{
  "num_attention_heads": 3,
  "num_key_value_heads": 1,
  "vocab_size": 8192,
  "norm_eps": 1e-05,
  "tie_word_embeddings": false,
  "parallel_block": false,
  "init_std_qkv": 0.0347,
  "init_std_o": 0.0,
  "init_std_down": 0.0,
  "beta2": 0.95,
  "weight_decay": 0.14,
  "max_grad_norm": 2.0,
  "batch_tokens": 131072,
  "train_tokens": 581200000
}
Each number is 128 + 24 x the weight over its row's rms, rounded and kept within 0 to 255. Layers, rows and columns count from 0. Numbers have three digits each. The size before them is the row's rms in percent of the matrix's.

# layer 11 MLP down (transposed), 768x192, rms 0.0678, rows 458-482, columns 0-191
098:139096115124135148130138154134167178080163124121155138138114125087122189133120158126133118109110147128129157163111122126101141150090156140155140141115133158178176119132122154098121085154134102148114180155127128134153112113134175132119136144111118094084099147154118147095126090104138137100136117097098151102155169128102128095097160129139136114080122095095161124136102094151131124115140137180123127107155111115128161166149110141103093155134087108106156112117120081152168118111154139131072116137097120129129184131101108124107151138159117091132139110129115091147096120154149126093
099:122093121121125143137102152116110097156117112132119148102106152117151136139150149141153146151132142139143105151132152139136150145149163163123127151134116110139130169123097152081165138125145147139137114094200148099149148137133136123162141146125142191139068136138146105124150118114122136103172157151159151095143118135163172124159116163153104113142118164158103144112093136163151157149186090131156120125139169143132102102114130073157161122148151115127116159103086133095147163105146073140099151150154140125117076166101079146162120132141124137134115106121105123113132121100104097157
107:105115118121149110140153110101133172146148073151177166132189114129146095094120097150134105100149152109142101144097095163132103115139140139124126121103115095102135133138147130093161102062132106141147122142138096139084167110125156128137141127125162153141108128118146124129122138112114116112136119120142130137155123104162151096111071118143193151100116125148145111132106142107124148132151086118119145099098150152164117151081092133141097136117150130135148132140134183098140123119161126124161126076159089105138112107111116126162130096176112101141078157082139126184120147108121149128
091:164100158119127136140165125103150103134094118116098114108118115154143140145128145152134109119120054139139100099100092157152140099150143130107118124146125137131143142179074128141141105185104130142150136123122153131111147107120104099157119077122150128141102107137131128145112083172164139112158121111111109141160153140149098165102136095136125189124120103108162101132149156140116139099103080134113136119085114113061082146133125114112118130119094135139132126134118131123161124149125093114128147125121121131119138109150170136170115124162094090130098107136157106037140105172136138137
104:111135141121118165087111078151134100109125146136151141157108149107107113162132129140086108146070112126141128058127094146080102138149106140168144090153153129134101143171144113121124095111103126151159126124110055120127142136138116109114096144125115191108096122111158151167133088159114120157144107121094132147110134133114130125128138129128150127107119197155141138126134136107115146106117103115129108148154162126122098138152092117131093127096137133173148108129105127178142103113137124082139130085108129096141129145112177131168133084145111112069148137160143119099154131141119128159
081:130101140138140151109125157105107177140113125133166121156103139112099168140161104086138142098183105127139133134094040154107097115151173140110109148109169118132130116160096158143143150105108129168099134138149139156148131121168117140107139145134123145126163117107152122119091139105124138131122135155153095105155092110151131132135122175169169125131115142118152147127136122137134127107109157104114101125122096163069116108094099153107097096147128096158137101140069127115080156131163151108083126140138130159132106104082094134138134100106131099090132127105133126101121099121156144098
093:132108130154128109096139090091126128137133118150139140124129107101113171099105147088094128102099148148127156140115111168077140136109126173093118131147096154161120166135085130143158178138153127125097083129101157147104125129139101101138068157109093119143132117095139118162103120155126134123111140177106181105113112160143135099121111104148136173112080131100099153174138102112147111135157131127136155172107132113092138119106129149060121123141160105114112139141088089078127148103100121172141103138108111119161113161122153107147140139151100114107137096123097117120139135113132114152
098:137148144130120143109154126104098102128101083134172136126078131140113180119150168086144162090149132099135082138099070142165123109150134133122094140071167127111127148130089135114112095159093118116105158117134143101131131106179138083089125127145114110181110152134086103108108118094135154116142153144163123099136089139138143144137146143154089148083124112133092132134124135126146142122121136193122120141102131105081148126099111109108126115151128127095114178108114110127120160129079109157101105129149132130166125156142125120092160123147096119154167141154115134099120165125135114123
098:120118102151098121133083110127132113117122139140129109128121176142095111141115116131175131144126138115127182094130094115135107117135157110109086107103146116083173115088094132120145152085163103148107168122112122117110157124147122090147099092127113164149128112107124147063129120136122134094149100133142136119097136148114121142130088108174075092096143153136135131144134157110125108081117090125112111152196121157101092133132134116098141125137143138164082175159114104112131168135112141169125103095152140151116095111123129131112155111118119143102126121138116127168191125109154174159
095:150103141101083132118080115143115133101135103117087110097110128119106112123115133144133147096152107078139124126120151131116126108181121119127116132103120120180115125101110104115171109146130126099070149167115120126117139132108110094135117161130150129153126166098141187104075129112109154123128097116102148135112139132115109100158127147147112158150106127128155186131066136144153095123157114128198110167105103142108133135152134124104147113132133130120151127131113103109132126104125117093108123087163146202088138105138117156130151074092103134151074153156135115135138123079123131111
099:113096186158145133142126143100124157150118117108163089166089124132130134137103102132118118109191120102193152124127141113125142147072131131108136169128152143113119110066091122129107119128123118094096096150123081125122130121120185141151088100064190095118137146110143107115123120105161144117085138148116095134116156186146125134143131121147115103137123166129122144136142120125130080134108109171105160119164155132139109156159148127099130120116140135134155173116146154142136150106099153117112117129196147144118149112139131100118154116113125141134091159134160134158119139107101139122
101:173113142098126122157119131134088107108117163117125109165083107124091175095111120144155094100146166086143132077110163139106095122153150159151144132114099164162156114081128130119147108195125132128121147145113105157119135114158092131108106123167119160148125128148139155112128091119149142166098123139091140135127132115173131139163145109148127105155107140108171078152131077115124106113071162123117126110120147107076170131152114154152132100130117126143141151121120143158126128128137117162150142142127065093147147139131115128153151144124090093149144148119155122092160112157116139106
105:140115138145118173105122108078126151129111125115124124078117099093151144130199140132077104181136150116148137092110157160129091156131126130139120142076158108148129145128104127135109104155088152098153144129105138148107103112170166118128082117081172134130117122157108140123086156116120144139093153123123130138132151123165106122168138125095100089147122121101108121152133104144083127124088132117193146162111156120137134120162125129115090163139084123118100140157141080137135114151113124117147129087152086127130115106141147168096147146150100153117139160169106159100124142133143143130
098:089112148110115109116123142137191144131134123141171130101109078112126174145166190108091165107143144183157108150138133154131088105145094134121120121074062140094138111074097124101126127143124126139136143118110103140085146135103093111102103175134125135180135134146115134124129125136167141108163137106137143150119136139128116109111125151107146135176112140115134194133139126097149153110158100136186116124149095163104126099127162136134103137155150137133108151114117167110103128144129157145136099157106121144124145148119157113134132087097145111111118103150121098100135117122130143183
104:140105107139125121163107105111099119117125163107100132152119107109106140130151160114159143160109122123118125104143153132150140158104139069157111149121106123116116111116102114146118097147140101155139076084136224148161102158154120138125127110097141116158133133110088119129159086129110071118130144103164132168136139157144137102132138168117150140148127104154105109094099147156112111103141161149128136090170121132064117117098109135072155129108154111119170131115153107146109113140096131123090088132124172099130188150133079108158126108150139153133155133126128121137107127146151127121
098:151113124156108128105124124096152146107120123156134117139120141122104126109110130162155167116092143137127144182135097171103176094151108132131088100171144090099121119110088146157171141118150136111163163087135179070140108101144093143153117126133083150119137129158124082144141088158127152117163129138074112146112142164091133136150143153132102165106122096100137151066111120115155139117110103121135124140158090093113090104137113132144131131124127148134107143127142174112139109147133094108091119087084141099086135115110105139085135145136134157116128096103137133123176100140123139126
106:132080122181155111093089108147103096123137115079153104137142092130133179146136104094155154169126117172164085150130120137128139111152144090128138116155111138152153120103103126114117098082109143145145114067105138110147130163137155103136108131122121134124124112119116112124094180109106097136133090123118148114147141097153130131139119135133100099146121097134138130103114127112148103138093121108085147109129141156126137122133126199128121098136186129120146200126106158130135117139130123126145154095114157132133129162161140107099095123167132158144145117123143098090170172125185089134
099:163127143130166130124138134137153137153098106158103106143076173160123118105116095109100120111137104162132163170097164138086183173108146139152104181116123172123128128118088157144184133097157099124120133114133128141122125139122112114131096120121126103103159102112139077115130094119149135116086168156146115128122128118109131096155118122168103124108118124119148145140149089171113143141104079149114080175119142146144113129092137117141145126109146141128111137143105194110147153079117111106101152159105106122145142095169118144143139137080136137152098159103128097148138145116106106107
096:115114155129141116120116146118160088147093141128140138136123100182165135092107063132160103110134104139116120138125106140139129119144117136157124116115108130116172115110171094130123153084143119100124157126140149116138145130167143122095136123192115126146154124153108145114149092136102141141161117172152131119100125050093160119150147159109145166118173124117108099130152097178142099120100120131144080139126124148088114110122160171154116143151126129118089113140107159110147140112141144094126100168110107103123144122188131147129149126155169087164075105113103150130155102118113103131
097:124126126106129107157130137146117176180113127139146146142155135083108145123128139138153101121111116142128086132127105131145090118132138139141201158074155114130126182140154106148123135098148133118163132132126113164109146120100181135108120141118136121129125083175152137129115126165158165184100137079150159131109137100120149103122114140135173128116092159148131148132083156069137151125122163111166125164132121099191086141119116101136127129100153139134111097145088139143168122138163134142125108107141130082113112144076119085077142136129110103143146145134123132164125121137122097116
101:135135124109128132147167096131168087127116103145090170130122119148097118111117104116164166117134150109111127143108154177123156105148107118133139104160111118158118109127113146119156133100111119153139188162118110138099124137180099133112139092153129140137184109108109135109105153082179123091121122123073143132105128104103176122134140103130106156107144133136125109127142112156169120102155115108105146210135110128139127123104172118084142119117117110095089081130151091154128137137133098124145140120108131097135136112096086167121146107101079107143137161119178134140154149145158157114
101:127176099169152088077090127127134128161088096121150118115128134137145132119107154120146144125136118093102148122113117131085111148159166119123107089142142133150105136095148122148145130098147089133151112122164127140145208187121094135125127147100107128180115091114132100090108123145163091135085122154093146078121126116119125074112100122169150138144082099171129113091116124136136141143139102139115118133144159138091140113119127104169131141129142140160140124135087210153114154096150106096110138170144121128133130125115092127157137129155139115115127134140141129147115135123167147122
094:123114136123154143124161123129085164134125165068106153078078099137115127106154152106139117099138091173093141132112127134102167151108146090119141100098139099137110132146153107140116123125170145138138132122137174112156095117187126117136110149154092070128133071129131110111096129155165120108090165131110155140098104122113183092129136138119103120103136115096152123159134145174154113097111160106109118130141182108124118144126133074144125130127142084161128123151156124114163090126119125140132104109075138128111146113122142163149142120190118115142108153144137133119121110152130100135
093:120122136159150154182140138145117147113129127125128144164121099097137126158106121136126138158131130138084137092121146129149066120132123113139103126153158127110124115099130132174155142091161150115123145119083172153145121088130115109124065121150120132142100120133166088149054122155112112118093143148086170113117121128152115192109114124123138120149144090145166085144134149154131086093109116157119115122066138122116125082148142150156150101087121150139145091119141105080153106133101096161133130099169140100154111150098140125150129137156145117136148122129138142182115125117098144120
104:141145139077107139103114131086103115096109141135135112120124119117137087107134136125103155103093122127090146072131166112177143082124161112108157120112094091113120102112148064076118161125127116110145093154127081080142111162132151182123114147164109111126126135122130104157130100139157123099134151171151081102104134128117151104117148129109189132135146118106158112103167116103123143135096168138110096114147090161114130112112138132137143127159141108122157088115079155153137095119112153135137124132118139148090120152117141111094127139105130130170152132120094133097133112152142154184
# layer 11 MLP gate, 768x192, rms 0.0788, rows 459-482, columns 0-191
098:160098167119108153113152108142087125113185134134164130119151121128112115131082173163114119105153127147139151126095138114122148117159100162092118151115137119125119108125156159134101116121124072125166141105072155102152106115123101149086143150107086081117111130132152152169151183128147106164098106124114135126093085166139188144117104107130168133152126087126159123160119133113147115148125127165158109115094137100136118133118121137169119148099143143140114152144124101107150129121174089147153157132120120100152120152123125102095141147175100105084105152130105148113147097143124114168
112:155096104131141144110129176083139133135105121146118134126120078116119126113086134154167085173120102126117121137125107111133180111139096111116107146121141095158138103120137147173058138121120149103114123117116142134075106131141133137146111091095132143146125161158161128137117111142139094150137115131131175122147108136073114149117119128106156136173103151164141118150137132072096153108161160125176118133112152119155159143127151148124104085121129132123123152143142129089144139142145122115108104118163188088187134137122129148059131105138134137138138097101116089143151117126068133111
090:132118153148119064116128117139112118161124126143145142114162135123118144092117158130110126177148126133176075070118131107165125131141147144119129112130096108163141107154138116123124109133125113114115122143133132077094114133117121115106125127110137144147101133134137100125093140103130137153147107127122109165107143134098123137165088084085128153145088116142110141170132153117073115160140109136142083108102086118130150084167110161156129134132147154174180086100119106089177132071129142142137124153116142142153081106152115119131102119083069110101134083111117141156132131097108161115
096:100139127138151129226090121085118152123131150123126184138095124141109148145133129099104138076097088135118168129134084100133170103143115122092151180147125144117119094124115128121128103122099142132085092138083102149130106124104109121114147123124176117123126120144114161162153101127137148150134131117105129132146107097168100131107094140090130133172074153091118149171136146145117139108161136125139109136103182087150136103117100135125140117115116103171126121123137101133148123132094127101158172105134151135145180151116140110130124143138113097086135114122144113158101149171123121103
087:172133177136118154093190090123084109141130117166113156117129157116087159136088141117097112161140109119164084137127154135132126151163112148083127130093115143180169162120088146157096136179100132134141149129122128130166133127141139158137092112100157120124112128116130134102196124088109150127112152126151103151135147150129103112107115104122180107125140164153168145110139110140135129128182134170115139149137105121131089140108120175115141109136138150172143110136124126141136116119153159097106163157114148129138128084118165137120106107103134112165106132096110118077106108134111155129
102:133147134119115085090132099136078107112082118145165120143169125103143078118149095111105162121205114099135174090157130126109119151110118133191144145095148114091124113104089122152120126149127124112155113112085120163138113135129126129155111166095141120113122141172121150115113186121153126159142128156134145072127111116147116109099122135110132115143156151156131140120165139133127088105158100143142099152167096129124115113184101119138149115116106122081127144126158138116123108094120088153093139139097145128147137139097088110142142152132131069134092130113085122147135143140122090129
094:115127129162093093099099120119127125155108099152093125098170122132106141161103117143094112149084122114132145070131145122128138108119151142158131103140107106159147133129083122161135111149119124136140119142130107104132132119109112140150116099118093099142135139160179110069139096170116139152099108115129149122150165140124109088107144142147149145142159200133145102121099134151100131190151144144118126158116092148135148139154103107143113150103115114141109090142152150162098145141110111130145154190128101128155114164086086125109150154078114101120071160090139096124138140126166136105
098:101120140112095149150126095109093136146101108147088115122142093097140135088109099097078110189101102112126130145131129121090097124123145095133157092109132148120114102120147134121090082141130173126154151123113155139091173142103120103112136141104172138100143107133150147100152087114153074196116139136122133082084124083149130142163122138139104092141183139141124153100104173172093142141118158141124125112100128140142150131111158113119117118128120125117115093120144126105117156099109103126086083109095145079098142140127144146130117128165117136166140159114111149104130139106138114139
117:198140115112139084076154107169120156153145108116094119122156097174115168112088145099191120135133124127148125105145166128150130118170168096121142126080135154103144135119130102156139133142129138064175132121120151138090126116103114116143114111099122078131117144127158176124152105153095102130162086085149115136104141101138117154162122149139179125118108140117097138134110122115170135145153122105159125099080138150179145122136141142144174089146151132126112116144127144115117163126141141134126159125115131127117142160144133106117136144134167102091071135147152124132154124138116152139
095:116102139132109146096154097147124110099107105158110135119112140122113093131095113114152115121128118101132121135098158135102190135093145088128154118128126124121107143142128150148119121136111113135128114151127108172154115126129139180138155088136167081132088133144124156139082162099130095090110095128107124106121114114121111156095130103126169176121083115122134110115172127108097143174141166120133104090138133113141150165134113163142150153114171099136102141146116116160167106083131126133164136147136146092152130099088106163128113160091069174135140147057151150094112135130114155129
095:151078132116134103110118123163131119094106074114111174168124131159145140170133090148148111117090115123146111141141121126126086129132152108149108108100102113104146127156135112103117100123169113124089132136116117142135144086124157093160194077136097126138135127127123102121085116156094086131138120126137157157139116085103143098121114117107139122168143136136095102117144144120120128167107120111141117127105130061130123110093130177084137123084137099116160108096097128116139142123099171145132114144122151109164092097080135115105146106165092115146139143125107137108086087182118143143
105:143134096100099156114154125161096123105129131116143130106122078095129114148084109110136134135127134100157126095094104146116137154133100134134150156119115078097105108143142102146089140127084123131128097117096136179114119097122077120131146133141122133177101136133130142116112174148119132134118178122111168100158075143158096133112112089108130163147135166141168130117140140127098128153122193106100142154114106116090105150163120123125160148188084125137147127167130150116146114143082094122118151133130148111130136117114099120125163137126097088128096119165166090119154115134145080167
097:169125131142095127095167117113119166110122122160143183127135151132103125163127134165103142138133108177147129074138159138162157163100128126131142147100112165135126131120137134147151126120093136164110151143155145144091175131118120102109104107129151112153151155114152121132074092178119168124128144102150115186135179130133096144127083120090126133208138105129120113124128159073154142150151125174152121128123113108138086088121118134128136141135156174161102123127116111114140102099143145148176121146143088092150121130130126133100105117100135135138133119148153128157130177111112117157
094:110152142093119097160126140158134124057148094123113115170126116188136101172084087104117114138114097164115135127148108110123141153136173083127123116102144104167106126145107137129105137132173104108112173089137101151135068119133139127080096129154172172139089146094129119113113109136156113161140133126105102136122139109174082130160110145138126134149086151140119145134131124104091118165116115093112150083132151105122116139083163126073127152138147127116112105137114121129118151110141137117125129165098133095149122121144145145151114116157107138114161109149131102083150091147115118156
092:121133112161086089152182111117147118150132111123134119098146191107095115114135107142102114124169110137114130106138128108139140138112148175099109126114119185121143139111111126127123129110093162122144124110106083143099149100116129122118077150096148129137120114116126142140115135100117061135097125113113142126130133105120140064134143133133122092154087134145111081096130163155168107167075104136110141191131129114110101124169089138138096118155142168143099150119113148112113144113092117110122118128132136177169138133157128154117084158109074141154112129122133079138081141155112130133
102:150086114133105110126146128163164106149157090163129130162121143094147151102123150156138075113151137096155103143122171103158123172122108096106157117063134110152139131109146099136112136140078118168150152101154124095148155146136140123092167123100149112104119132129153109134141092150110143119110130151100152106178128108147149122129107091139138176089090143136130119141144124108142128128166124185112104121115111080137105134100131097132129163117134105124108079107122110099151087130130122121112134109141107137122152162103100096189141137102116092153168162113103139133090110103153157122
100:128148150131150151111110124137112159135121122166094084130116127117127128105117088088164135139103092159188178155103097098112136135135159122148127166103150124101113144102090149149152144169104113144172076081122111193146138113135122096149115175181105119170147144147122081148141107116160136128135109141108138142126143126135171098145114139172113124105105119149126142128141087170117144123111123147099115122112097160137103086092104130134150143115149158154112143130118123144132135144108157130131142160106160111152159114161127115152122161125106115152139112132116093066140154173091118133
090:099105105153159125174118128142153176106120132130125158156101121126123111115130155135133093094135072133170141116120131133103138144118142151120096112135144149138145128136089108149148119151103108135124136117106179130121100127115098123122088117123066140110150124172080096130108114142152140146170069129152122072107110162157140117126130175184154182112130078111172163100119138131150127080144155135159125132115084148136147138109133172165125182091141114091136128124116110098164149164145105106115149104131155107119150101134141110115109150131105144122124124128115164099143119110126094121
080:109120080138112134144111155131127135140134155130146171144159169094128113121104140146148135155112122153164157113137119109127167129124134104142154150102122106077156148209160157148143136145101176117106118114131151159117147104108178140151085158125169102116109147134142127086137127131144134126113154094138143137175103141169146118096117125106122132119128147117125164124108138141131158153119153124133149146114151117192122135103079095112099142183109126150136119133122082089126112141135168127157122144123144127119155131092108141088144115126149127184097185132172107107116133182091133139
092:139145120100164111142132160142137206156108138125121124143118135132103118175168110092157105120141101141135157137100105142103120119144130159155123143095123134097145152143103157118081155110075105113146108094099136125098153178126149093141147137154147165119116140111106150140064132165126120152120133101119109105097158114110092121112122168107118142116105066106106134051101108167121099144119153102113091148088119142155092164118119128093129088130129112123114061123134102124129117129092134113108105095154105111139116131120102159129132143130168127134119138142122153137158156097123139133
098:125138122184115113128135120115142160121129138156121101097139138151148109099128161111116124140127147142134121125175128164110125140133117132165140177114136091123137143114136168129167161167122107124167118073072127116152143129121144113145124155146081164133095164147127150127109144139089108119122094112120163122137122128095121134147104141084070096098132087101184105089133109169106170136134161117127128130108090194105135108146140137113143155105144122139112055129103148123143111093124117096131170114128112130123110119124059156132158109132121150127140125109126135134152162166136177143
090:138142148116133154117154131117126147113113142140116204147112133124068133116124174124113128170127110164121155104165099165137174157175093145104132145103141151092112154135153115151131124143122150129143107101132100191158148172123111145173120158117117130100148163149111140109170149130133070137135095122126121123083154115103159166130124140101159139105141116107136134135121146152152175172161155134136120143058132124140089149127158104163139130115133146161141082117150108146123063164107100095119147126133118134127148103154098109110085107132124134115113143131114120149132136118142147109
088:101161150143100129158120113169116088156157133123095106106140154126101107098094113147091128126113131114163129103124111137153164117088105131111114111162137130141152136132131093183150074101121141132116105155140121131104102092138127125129082155083153120152096138130130097151119149116129089138131132153109130083128137110104117103132107111104149113161127140125146123149173137096135116135169165141100143161145092131147167093136076139102126166164151156094139147165070143121089135107103103120111113129167185143119123110106145189129137150120101110180114087159121132111103139142106136123
107:159105145122138152138084092115152146154183152145078126116147107122137138160159129105127153135146115166118155119081097172147146103099138141110145134126139182166121150167139121083138156130127147081126173119137138167135145106140145138088112101109167146166114168130108095168133143143127149136119075166122078130096157122169125144131123117152096125148128145133142130124158057103146122097137117151120118122153099127131150095108108159162119139110137127184096124101142127141161126127126106158100100108184136134132137128148091123111106093119132095130132166131108175126106140133130126143
# layer 11 MLP up, 768x192, rms 0.0692, rows 459-482, columns 0-191
103:157112176148145140147125143155157112138095168102098133101132134086122100122125150133134122143121139145119081128161146146103123137136174129122142129162132112073139161158112116151158134112159143145090107159136107126132164156176126126133149166090116155112141153159115135096134121090162137140106177128153134172141155117114119148138105094118140081095174145144105121177143123150152151139114133107134099146166108153138130086143112101133067061129151084136104141122118117132147119146116144149149124105142116141115126139132102153171104124151131135116190133188100138106134138122107137075
105:119163108165160085103141123151114128171107130108128127121116129101137116137164122127145161133130137135150116121085098138141130122150116128145147131090125138106124162140148130154122107116178107116074120122097117127151079149075127163112105122100132114078092164140127112099137113110102096177088141171105120145119102145127159106143130121135110092111116127151127166135098113106136145154138159102147124162121093114157109129116090154102096097167121187138132106137111166103101095133147067133167097130134161143101126176175104152138132150179121136138144120139140144121135147101128102188
095:114131158137156103103119157148132132112159118091116132152116160111119151106136105099140111157132122091109156173174111133105149156102088103147120113080122096132132146065167163075122176134162137130133106143158131128104155143130168197077125154146134128161155145115112122149141156141130112137123140177156157104099138099099153148159148130117156133128083142161113103149148142118102134134150143143134149105134159145122145134107167175121136130128134120093111111100161160142154101113132137126123135168115105113104169066134135137090124127142144137124126084122104131121149161146144087082
105:155137115151132168113149128108125100129099108102148141142108120145101147138116115126083128094103094095149140113126129132157120132130088122098149107086095170132096106168133128108101123111103133152130140117138138165106164115111113130186116101114118125130176145124129100131136103140101116135133112110093133135072126117118120130117067140131153101151156129131125116149131113154107107123123182139105123130121174173091111079117144162132191119137053091126171088152145168110115182118129148100152093091128094070134117118105124108137155112112174129107127153120121129122104124120145120097
090:126143131116136099126080161092143109137094112148131126155109131183139115166122144108154124107087102114153109119140095142101138115117161141127136134145140126069125138072131132107137120106143079111106089117093126142158096136122166116096126133139109102098138132132158166118151091179124134121126095138140133155110121178119127135134093085090098164119083060148092117147072134123126139096112137143114105122134150124154111131101106102142131144163104116119131166114127122110154122140110152133152165112126121077110129167175122141154129160154092137123164106106131172155146160083123100117
093:129121075087150152149169113106139155151137131147143162120077118139140129097139161138126148135135138110126168133117096113141155110150091146095137133120131141121143139117105100104142136108129078150078167131156178119098148158108121143149138113117147063125133132140146127091120121112162124133148134110134144104097152105097085143074102159179189150143112158125140163137097137116151127122154135160107145132170150150153162168153147125151152136117075135141101099107171123144104063146127124134144125057145127153157117125122149152130127107093140145154157143131113133143138145130141148137
093:127086138160095121126155098112129103066132111098095160123086106187076135149094114126154146137123132092114122096121123145079089102124097135132113119140117100134119155104145141119122126100124106104051138162131103127097099113162135146100137123120120096099133156150143164158143129132157108151142115136160097160076143096152146131085178100096126143138115150106124140146096168109127139123149124132132109098086159127145155175125175128098111127123075095137158130132123132129150105111127108129151117132144148116122082108118159111129122158132156143128115155083143144160144124084139120146
100:137140111103139138110134108108082145103134117158109128164116134083138145090114149132093104098113126100096123119115141170096116152153121125165109178077125107165103154109091141060144108161150101102130127128100113099142145108126137101106152147121097124127153134127143145125094129118114154144135106127158131106112139150120116121111087147143133145161101159112178159130117192119120114072149145143136131157094099109115145131146116120146163099145072101120101134116172166110153098180099105156118140089150135117091149130142139130134148091126092124119123079117156191120149118124130122113
098:150136122118145137153096096144110104137121140130134198158107137143123149133119096153197155052129115109135179143140123150121157095113119171148145116128178141135131117119121095061121133105131126157112135142133164151147137148126102105128134106162126131157170126167137095098141152123121137128095129122098145148189113136095139174106141147130144095095098117133153109107134136160140149143101137093162118097124122148116127121087144106076166128101137124105120122141119147107085116133130108152169106150149099114144125139124110138159157166115160118147105166113149138165164144111157110159
097:134165128138149143130143103149123091125178113106143129138121122098143140112154110141108148152169100117114139116090185133135114140115162165152112090154146097122164163151165143093148143138147108121136126125108180115141107132121138114142118114127166149088097106148145146113122095135155100177138129124125124131098094145128142106152129156149125098135150133153142082104115166121107104129144095114140170114178136096153156105113138153153140130125113096101098122110134122156105149125138125107166076151135190153178134130126137074109143102159110122164094195097110173131132135141174120120
104:120137117157108118123142162120138109146111099117109145135164150155131107117104124136087158175163084157145139105114116125146145101171111164158123132125088146139132135089145121121141130141115092126120117143137117150154126166121124153142132116150107090128132133144137149135124167173100125092103131124158178133158128094127111118131147127144126203089139106126120151118104138174138138196159141108133145117076129131135145147115128084096099158162130138153159116080129158120163135126065119133157121199124141081102116117132146131103108136154115109075144132143141093096103124105093140162
107:132110109144119142119098116062125122109175139123130099146118166137149094110110120119122136140118133125084090145183145112122096119120118128101167123138169163088114111084148148153127114133164116158143141104103113158042090118151157108118153134103178134107096109135132123141138083151179149110099148159109126127147119113102126137145092134118151082129139138126144082141137117103104165118134076120111133095083164145164116133130174137144118145105120151091126122163132130098122137133152126107145110129152143118164117119094146126138150131190169164101139106109128123123133122112139148086
099:139119107127083137145116141111121104122135116145141078116125137141136080155080115159128137119152144128121135137101155105127132169115112124090120127142142141139135178158110149121071094119117153121117118142084103114159113127126126076117051070069148120075127152129096128120187131114111138135113157087126140103172104169108158140090135142140104115114133141113130106144092175132142112176108102092140152104173145128130171132140103135116114115134137143135130128142132119115110127087128084145130125115120137067138149086167093138122137150146105111107153144145139136135129125176158111121
104:140160142111130124112144154113123136172125132116169166116124110191134126130147125129110131130095144095125144115107139139129174084141124166152112136146139147108140112146125104094093175139141165110115137154140131128179163158132134127147147121131129143083158120125082155099156126076105163155131152116152160102155116141142135177118179110134133107124098150129114086179158116104107133124108154113139148107092146149125114157122170128152098106068143152114118122119095152136139107159088113169093126101118093157142134120108063086112127127132139120177081110130131158120141148107113105102
096:119146109105090088137147120091099139126148140117164094138152125154145161147158134134111136171134161141127102105151100160123123110101124146124099157136163167129105141141124140112119152105135158093095147135109116089095107099118156117076115128129119105117193126104128121134126135140179114082126125147116103133109106141145143142152106107148106141209112128158125125127073125085163109170113122124078144145153157114131092089130134141164105182172127161145145169131084136147131140089089114171145112148139170115153134115155139129106131171151124124127122128144106118129133097132115127168
104:129145085120138137127135133133098168152123111105138145125115147077109084147108121113108129149147139129111102109130111162127101121071142135111111111085092133179116133149114118164171114082117144083104131129127130095101121118165153092131108140114125153161140124140165092176123146149141162127137133111090170103142142153165123123145138167098149124124087091127136117119134110137160120141142130082161173130171159147147078112139130126145103130140134129089100119145116129126120086105130078104132111126121146104132101135133138126118147091134114175067091093088137109141070127123084105099
089:141144135128128124151158104129109153130162144141146203153150169123152155122118133097100097109138101152110130103184101178139081110152141128128176115142155110137127148112151136121127113143183157128130114133112172131113129153122163140103105131106171146136116117125188155098127105136142129124118180163101154143131103105122131123144151169115141110093097124164119157125146121131120131134166145139146134108152120096143105124180138084154117173122134157160151094130078083075124135136131114133088128125118165120128156156129131115095152093091100120119100175100144137140151119146162132157
096:139117134109126079084160129088148118119104080132109123130131121106138154153144121137069131104150122078094074108134129147108094139138124114082133100140125090157101121112153092150114148154116115081122142146147174143123172153107127096117120103144127150126123122127172125160123134120102162150103101113128096137097162124160111107146113134135164139137120111131116123167108124112125101111133132169112111106134131165105140149158092178127127125115142128087090119159169149100182127078138143092105147105106158103109147092131127151086111114111120117088127123102087137087156143098130129076
092:141140136103129131088157095145095139160114136147152125158145126105097124140179124153095117153157105124121087108146182152129117111139129129117161116140192141095123118110104122132112143153158141147101111117109150145125123184119137105098128106126139145128147118154160081153089171148132108161116159180142170134112145102116094154181111122153155132130104124136124107150160087104125145076114137136134090139187128108137131133137123102118140100114158157097105157130139108142169107100110111183072157094190159119166135124147117116133164120094133125146137111117137151134121137133154128118
101:099092148171126080092116155101110100119131129156147108125149155102149141145120104127180141151153131143127118116081126115114141150161126153154121162124087085153134127146078078135097100132118146129187143151095138115057132129151123140137119080172105123086136103135104132135077145140133157134125097134114140140150157124123092149135126163090140112118107160159080106118103084139113110127114134099090092123091104155166144128123134176118140166156163123107129118155130167121135104109136119118148167148154106120132123127112125125100136115106121140157142153089149156128147090122114118168
098:083097120128147176196108151109156122092122130104121117129132141127137103127135117119161123105120130175109136079146141119128122136075126105125124120141168117167145112134156156101131146125142194093143134136135105101135093137129115141091117071143120102069149163136143101149134099153101158131098123108111160099102143128160117141119139079091109133112136156126116132176139134124135127115097146125154137110122128123147096147140116157097120133113104145113114080095149136139128089104150095089110102150131103170123106121108146117088146138068091143132096136102165135158175104125099089120
098:134146132149125103139129153170140109125095130059125139151145089164144114133129125092136118123107137126142091136131137082135098138086148073151143109115089105145137121120171125148113130144155113107098102129125136090141143162113139126111158079107127099139126111135184144141143133139142086112140149093108133188116129076089104145125141094148110142139123112140099107093090144123101117127137122134110120074120109095092132147153141165090121111147102110135058112127088102124107121093173147129141133146122111106174085111127159160154130080136107149094128109127127134113134148084129115161
094:121115162163145120122077132107141154157139100193104151115123109136141162120158137134092137100126120132149152153092126103123122101138142161128102098127109140178099165176112130136126151132094154149119138131129131114118117116129110091153072134120105139119186144150134102086095124117126102122158127099121158090102163138119114104152111145085117115126154176138157111078109147154136105117157148123111114130143094162161140124151131113087138140103155128094148111104134118138150124153119116149106127152155127104106098119083129095169127120100166157177104167111131100133102084110137192109
100:176132134165103142137152120144141127119104150132167140172121140156097178139118128135094151114107084107084115119144139166126162200119091147128111126141114164115114079110134128102082183126157102144119119144117092132109106144125114117128150124150128143163110098124135120114124145134114069129144135112143130122194114121149121162129132129156112181096148153138124090120146156166127129181047131157133167102122155110133115136149173116146120152116134137098121103100137124073096128142127114135133134116112146150161153115125129113126138150140131125108133123133102083172130104143112113175